Part of a small language model's weights.
Size: 9 layers, 1.82M parameters.
Architecture: LayerNorm before each block, rotary positions, biases, untied embeddings.
Training: a variant of Adam for these matrices, 134M tokens, 8167 steps.
Each number is 500 + 40 x the weight over its row's rms, rounded and kept within 0 to 999. Layers, rows and columns count from 0. Numbers have three digits each. The size before them is the row's rms in percent of the matrix's.

# layer 5 MLP up, 256x96, rms 0.111, rows 55-150, columns 64-95
004:565521537498495557526481595531514553468515457544541474546558549488512520527523489509507495566562
128:483529508537499510546454562501407507548509477498526523477427507516522503528487466489507559569447
005:453451464435424491467505522489457472465470505483493433466522498445468472462535426467489439456522
142:466469442545460492429510497536425518508429571530445474450515498454461502468520552541550562478441
123:460480586568498497444402535494563514504589467503558462496505461522484460490485517490446470458506
119:560490507540494438458469542482505523528505536491482456517499495517460549477493571505470449550494
005:465561493448496526551521582509493490484540506554484519502508510460519499512575482494492470475587
003:401562481508513491530511489523461518476544532471542510525491524494477464476624540592543571486487
125:476438468594540492402474555471532480508442485479519478548537488511494479495544603522505487435489
138:517446519541439386519458479542486516490522549511482549541575489480474481506443605490461535487431
122:441539542544563430492386492441574566494524474518564486545473492522561515469501528486512524510510
116:527488477562542511575455511488467550544470526532449419456522465573470503524488562479605468530399
113:503453488480512436415433546480519562586518547520544449555494462509510491465482573519460551504479
107:514526562548543454512477414576501464529505473502510556541499493463500494485489531481432471538517
105:467486508562460519498488487446512499535586522461474555494487479483511565453422508554449540428512
121:555501512554518461523578479565442473488467511484476559559459514502471533514565490571561604499455
109:581526526528498474444483486483578504472531548458486523425432520497536450501428500545497518492479
124:467451523465473499492534489543499538489481571503475568520485546566464545476491507528493561428511
109:470508424520512439516483546444402456515566520537514513531454502447530555502534556537461558579502
134:562438492511503464494532422494512474526565572446496552467423538538557468520532505574513501512483
004:472570540573566506567524543516517555498560511486546541519470521526517494523540583538563560566493
003:480577539525586533594482526482554485504542489573444603470444498518534536511514566493489515560508
116:438515481561544510454502479548549476431494520475494440486515528513470547541502519555466547523505
119:458484501544554562489459442450521435525545510497511501442522469444451524503487550518460602476442
003:501458540473514523577466519542542499535529478579481533492529512490525527506539439441498435534540
108:458512574567442453484432529470579505504420491433510557597483435437470531422524582522510493552466
104:544513415559488500507536492503505464557550511480440580591525461473523435488477480539517503504501
003:554470460473449575426495546508538506477460532518554482519564524513517443528535499529529450499517
105:456589554548447507462428565473546556543514517471448498554517465499514445475457533573487479562464
139:535554526535516546531523514471504463505481461448590599477535444498540487528526496575582525467448
113:476456530616540482491515500471574581525528496512505408514435405525465535442510538506537537519482
120:537528490505500554542555536499544470393513502499528568527518459501464531505440519507486538497449
121:492448524528548546466495486474505503516502485553396496561561482500466540495456522545486518489504
003:390480483496512439564473492450473497469503445445493502439449478483445460451492516500547505535466
005:517541520501484507517550553523526511575534559518539518516557553501541538525597468477535496481558
159:528491557496506462537446479471526539518540522471539487466506470551451465448558538529531550483472
122:438459559515466477493449457453539454505538533534476461544488428480447436450532555571538594546487
004:460484478548483471460491450454500513468499494406510464531443470515469441468472542566539524517398
127:545559529555448461520498460455529439524558452489497570565400528579475549493523505548532517483467
006:495463491496491469450450395476512459507494469468477505497473468524446457467446502496488504509431
134:505483544536550538505457514560562446519490441444503491504397501536589530461526494519468483464409
003:518544554518558544522427429526562495500491518569482506584507540529508487478510532563473548565490
105:526494492590493531552558493408529484479571534521465467512477480567544434472457581443504504545418
135:510447467534465531492522452530455491507460492521500514497439478489527565476513508491465551572517
003:485527490543597502562510554486492571432516493481557504500469517523503482505490601611527532560491
115:474487506496530544499463511503521472489459438525530509521522527507455483457446527489469546522444
146:486529464496518525488491484471512530573564503528472536453457506512486490466487561580485514460485
008:422476453461453473491470462450469454475471461461457482456446458464467462458475491486489491465456
125:500454480518497504471516544496502532520589481552409541534467376506461527435483535544459539391509
005:459479466454474466475503526461423491431468460471469424448452470430482477497458454472485458435513
006:432488460471452479478497483462474446479466493468435485436477451448485476484505473472467464428468
104:568540483561576445560486478501527429518547492494456538495411568537505486482513436496498528535431
003:604505559521497553457495510562505535552498530539532467576539544553525526546502461525514507502532
122:480531527537498555467488468553441494473458476425522495540440531562506482550551465510504543500489
124:528467508584406551479548541509576528463447544529516536542515475497524575450414524426528535496488
005:490463480460451523448482492508468450464487482530458442473523480469485458482464427447450424466538
004:531518501516500520458474384521563475534495525490522558552552509564484479494514561561497537518441
121:516545438495511552474443445425524467501568412457501499566465522457476487512468481461533580501476
003:510471493429479532512431507545468454426494426559490469494514535477431462456498469504413479490562
121:497395494560518518447421509457548517469511545502533499572520497513492498536499529494485493494435
127:577510511501472515540534526496494452541495522432512466459427505514532514534479497505561564508427
116:539472472535532514498530439486577401519540476512492562580546505493429466482482478554515533525528
110:537554525485484496490445535567468501561495484559571516528496421515528520472441541504475465562486
003:508478483474441564428499495480470488444448501507446401525500457469501493497450453491469475462519
119:488489541512444549559427502479532470484526464435481525514466492536530582508458510476536530463416
110:500530473509532531441512444462477484485522444439548507463505519565449535497511547480418532530469
110:476527529516519437603376542509487564481514538463509467451475482475482520446532509462495497556395
110:513492566496515565548487502446559506510532513480568510524474464541575495421434573538398536476516
003:488512517496495527443449432503500446471529435533476467514438489521440462442440497517438555535491
123:521471522540455505503572545528477476516441563526485468500522565580440536487499491548457516475493
005:462459491481454468420476433471504444511487502492448509477498467503454457459481460474480476470452
113:552514481527558534509584539499496463463549503464477535453517505577438504504474464541500577432465
005:402471434457506479521453510432472461426460450479475486429451482457466440449474512491482458491476
005:491575537553568519519498465510537523469532474497475540524427491537508507512478590549493582540447
120:542541466544470499471443527442543471498484512493496511494495450498476524422520549405514506496469
113:460485498479499445514475479523549559501525495437491463527399422530539481504464543480475489541479
111:488513575508509582448469460542551492534515423518450463497473480444448425520535548522497493532478
122:520536510478495475591478469488502505487464485491441507559461465468504544506477475580500513498469
010:443471476429458485495481532476451479461476474503482440469488500440464468480488434450479438455534
142:504515504542464503516538395502465468472467490528506546438446477580503513510549461556513532511461
121:531532474522478494484481520508502532506513537497500455504464394492472449520492555487460457525485
112:476511548457512475527461461487542511546468491494523435515435558471531438509510520507484478486515
005:487461479427426436489495477503452471507486475496466461477505472441465468480489400462472442445526
120:556482467547594483492526475524515459455418524488495585487480552515492488521494498508492507488475
122:558483424528508425548501482441487485483496560522463492452518476560540503540581531547542555548472
128:548581540561450448576459553456516508446495497402619499461442538577564522529531478500491562510452
123:448512521576430513463554550424509511523483486524515524531499430473488510482505582450454493525495
125:565478549564441515437507507535537538545509420560454488465437472527507490450463482486472504546537
110:554535461553521454473489497423511487565521487457569475521494483523476509422479569532470433498489
008:441473464507494464461469457445488476460468484434472492465442464491462450460455527509489502484414
113:460505536515524431515523555514443480463436542458430570558489479521488561539544477525534510527475
121:480575487513522516557552530505492531517383517467490511518479535546481577424562542501449518536478
005:569548518540536564490525503520538546526525531521547530553508512560543519551494574563525553541518
118:536497537506533527533552489520444480523525430446521520516513496539428502583481522577526567510450
123:462499468499522478397443517488541516526534496372463495513560424484490506459520538515436456467441
114:511537431484482497519432456401513577526573555486449477505444459527461497462466494521512559469457
# layer 5 MLP down (transposed), 256x96, rms 0.0917, rows 55-150, columns 64-95
003:493481497510523476461493497542484424506509516444445508467518466566546500542500520469510512436471
120:551465439535489449429508481510549558503504536523457469461526524565493529488464553540525458456489
003:498474507479537464491506431537530482546531519534531508496504477507558543527438578467553500460445
127:405498501489493570512543506504523500487452458580508513493461479513527506536566498539445542545491
124:490543468551478465523520478479497468472422559501438466551485449455469522455470477463469519516511
123:450492453511469512529476496450534497520450455494486490465539449471565586535517482538554620451502
003:535438533480489493478483454529537458479493499463563512494512487535463440525460534488508521485451
003:459467546486499512437529504445523461510488442530473507523490457488501456499440472414505491489525
127:544533493514510553441511513486491505480484544525515507489459521505447508500524480482489505505452
139:549508481483572529494553476461514530486480508474505483462518416568506499504482409483471478495551
118:505471529472500495509422503543517525430545509503483482545529454400450480473550499453517538538495
104:492558481449538500514562478428500460537498450514547529427548496457566471518514461528568456409501
132:493524482480464529549532480479452449498488470456543568517507579514517488535533431524503520503481
091:458481543487528547481473460474574601474561486470446462451531482465515480527475483525491534432506
085:503526533403492476486456456530536504428477480501437512498526516561502576469540513478521471563557
119:508510520483482493483464524459527476487472537455504495556464480471449485503539494487461467501492
119:505560474443480463508493508509457490449388439449488577549521501449486542446515463502515534541566
127:594487483463474491417478479475518488511580442567534449492485441456461530461531499506549469500563
099:551472509504493495521489467495536568543499504499518533453507462478661427501501500459507479498536
134:441585493510515443493504507473484565486446465468531486494510469525464545486475512482508511549510
002:530484568463473527497540564506541478536472479482488519565519512478498522497463448506450509515593
003:563516516517456512455487519452503507458460480429516488528496527438449446463520475514460522523525
109:430540467494476391496529510507538554516408532583494417467485487461540517601517539491553502532523
112:380468539486507516492563590572488484519465430567539500591537506504469528380499477511496511547527
003:550504494496528478467464510528441530499468495465470512477528532479502564482524509472524496506449
095:462449472530448574484521438459570582521554527551552445464464459510503508553517578469460466418509
098:487488618459500490479452484523477551447491546543503520525459543549497504518501475481502568499540
003:501484453492450403540501435561487534522531526538573460466516463468502560492499537535508474490466
093:433515510462449471473438557522511506532506580513436546476523479472485496512576431489540451496421
148:495514481544439487537535471465472508509497508543483545471491571534584505547512471489541549507517
116:514446519481472489436545491491458525510517462592561497507489438458487444428511504476532518528546
141:477429495535530511527477511504461449583476525529474479457467517494577553501491499491507496517557
129:446446470491487457484511496485516542464461542529569479515523552510519508419550514424503523559583
002:563488566444481541463515553489501469508470496470469518602510517464520503515456491476449507530565
003:525466502434553517504457425508488523523509505547526508511487495433491539503441502488534445534467
168:543523484509516526508449447479527512476529508478500477448495445546499420499540509492493565487475
107:478522527454526496453539491493513482486515490514544503527508428502532495497465472482479472477547
002:478538530488447513532575537564509504503519461555520511502512518553501519530479481515488487505607
120:524450492496537485544564513561425565473504537480485505439550520425597497571400495482499534544515
003:533496540524477561514490540448501563467479476502444457528502529475479532503541479494489517544510
131:494500491445452402541527523501510486516497491500461526523618480458442545528459562486465519564493
002:541497533523513508466483524506524519477470427467472491421520478502500493490543538487543511485497
089:455489465517493438428447538551409510533547473536454415563514520457523441519525457546477538426505
135:518530442456498517497417497571512529497471521474534487574499610546469494457541491497491503412459
002:486508530489452445480545539523524421496470481493527529530497496571510470530482532492461546494569
125:572464501435416481485494450531497525387521479487517543543565490530566531554457464575537490506487
158:462513505502463513410469485499503564478536504528554450539524498500494524481516495545492506470535
003:570521569456480597498539562551503525497530490503557503539529507513496460469499503528524524582620
121:480503527508447518483483450513516457523517496525508581565472512517453493422485494485466475571496
003:485487494517500488537547536535509435527549498490527540484537491586526503507485498476478484482529
003:488487495466449472536489432506479530494465497511597469511497517459445407446459486557495438503490
083:446515510403521518474573544506550521493528465463566488499581471484483438570488489503473411475526
002:526471453620538469474550445450501477519530502529497513485505521511518517518507494475524469456479
124:518469495528536451490471445509586450510514550547486500454494441471452513477476603514445511527431
118:553569482474561429511480451537507508561576514484497488509440519501423514553512473489536504460468
003:512464417566516444533483419540503502495518550452514463453490488505468506523509526515531508424412
003:475459506494459481517478439453480550459438463516489413499453487420440457478488473524491471522484
114:528574517463494523517443521497494402557532487487510509536560532545534492496518493495496435453451
003:518434468559499466449460457480525432484466529457457487482498461517492449539488503461491543449408
116:575523507493491528459514511541532520447493461445469485517482527460521444547491442519460466475468
126:405492487484520485555508545474508557519493532480451518539488461508457517530474502526443470485485
116:474483543486442526569493494467513531508523491500484494466419521505577470554510518444460448530444
116:456561507488527516461529522463492564453570577474517490505510572446579457516464466495480549482549
002:470497404569463419529519456566493482485543531477538528421529499564485500495507528537538496420465
110:490550496524491489536461477454508499522478463530509468519489508464610501546572476593521539469579
108:518501542467513437448482504537488483527496571547464506490512431463440414495509498474471508509469
099:487541503452506505520587469479504480507480482545611456516493491432511411501521494538510464455577
110:528473471582543557544533508525496517443514460511455537515564522399425485504591457516497448543568
003:548494511630528544523481519498580486502507557449458479507503518521510469550538505513517577507520
129:515551499459512470547485423546614544461489468431548527483456446494507506563503511457507484470474
003:510476512537504518488440418441465525439449458507490417507445472419445468496477470510494455507462
119:471503467471463473457412458584512466562500488465576510554537526506507429488521522448431489517524
003:519467521451447464457477517512501458453473479465503479526481450514487471506496509489451524497518
003:502492515567421484503501541441538486460434483480487494498536506486454419469524402543455532503565
123:538597508456398508468471569528495478525494480496537457466496500544527498477505538492506480524500
113:544450501504490487485469506514423465540508519539460525531515499435547503525468433495443482474560
120:536533474532507467545578539434475492466497518477546534489506506488519519481464454528491579519465
112:456458442492464505495514504495428569466509479496569458507477522478590485540525482530456469439471
004:543483514516521512467516515565517457499544503464507571476505494563569539550466544438494522491480
158:501522500516516405431488504523417538501437516495506555562533536440530548523482512500507520525512
126:496454493480470444576499454565431478532427491539487506472504538464479544533504459476525514451517
115:516452546571518455533454458553434572457501532482487555505593431507500493467515452438516495515472
003:487444487458520534442439481452454432475473470477495510478493492471438498494454510400528449487417
132:426435514460503496484482492417456501523495507511438499461524519554472534515529446529511468513570
131:421508571500501458474492550555484531501470524505507536532495521409507543448462439508480437506556
122:448343516527476545481497422541484520542481519510453446434530569466526552508486472502524438538500
119:405528513437443483454544450474492541549488426525482453564519505449435481527540519496454478479453
122:455504453504503460546473573486502452537484539531572554558442485466490548477566463517460539575529
097:541593534524482551447512506491453458498491475502508506479523480510517488568514546460489438460538
002:482549568493446508526569525487515535502486459547552464566479493516503472490510457562458503537638
121:510482510497504569512475449438571497525557501522522461476508528537523406439443455490500484548477
112:490522538452503535464458463553564451492499463473495478574461474466499512506473443517529433478507
003:455498450541441430522498466478492506451514489474528431469473488482426464481518452536457490506513
122:519526460466451562468454544519532513482464512456546500587500512477483500525532474410519437450517
128:526463471546499518476527478542508494434436568489497488455439461477493566491573437494500483478466
096:395550556490454467544493466547526581499456493532531484510559502451465499506511412492496497380510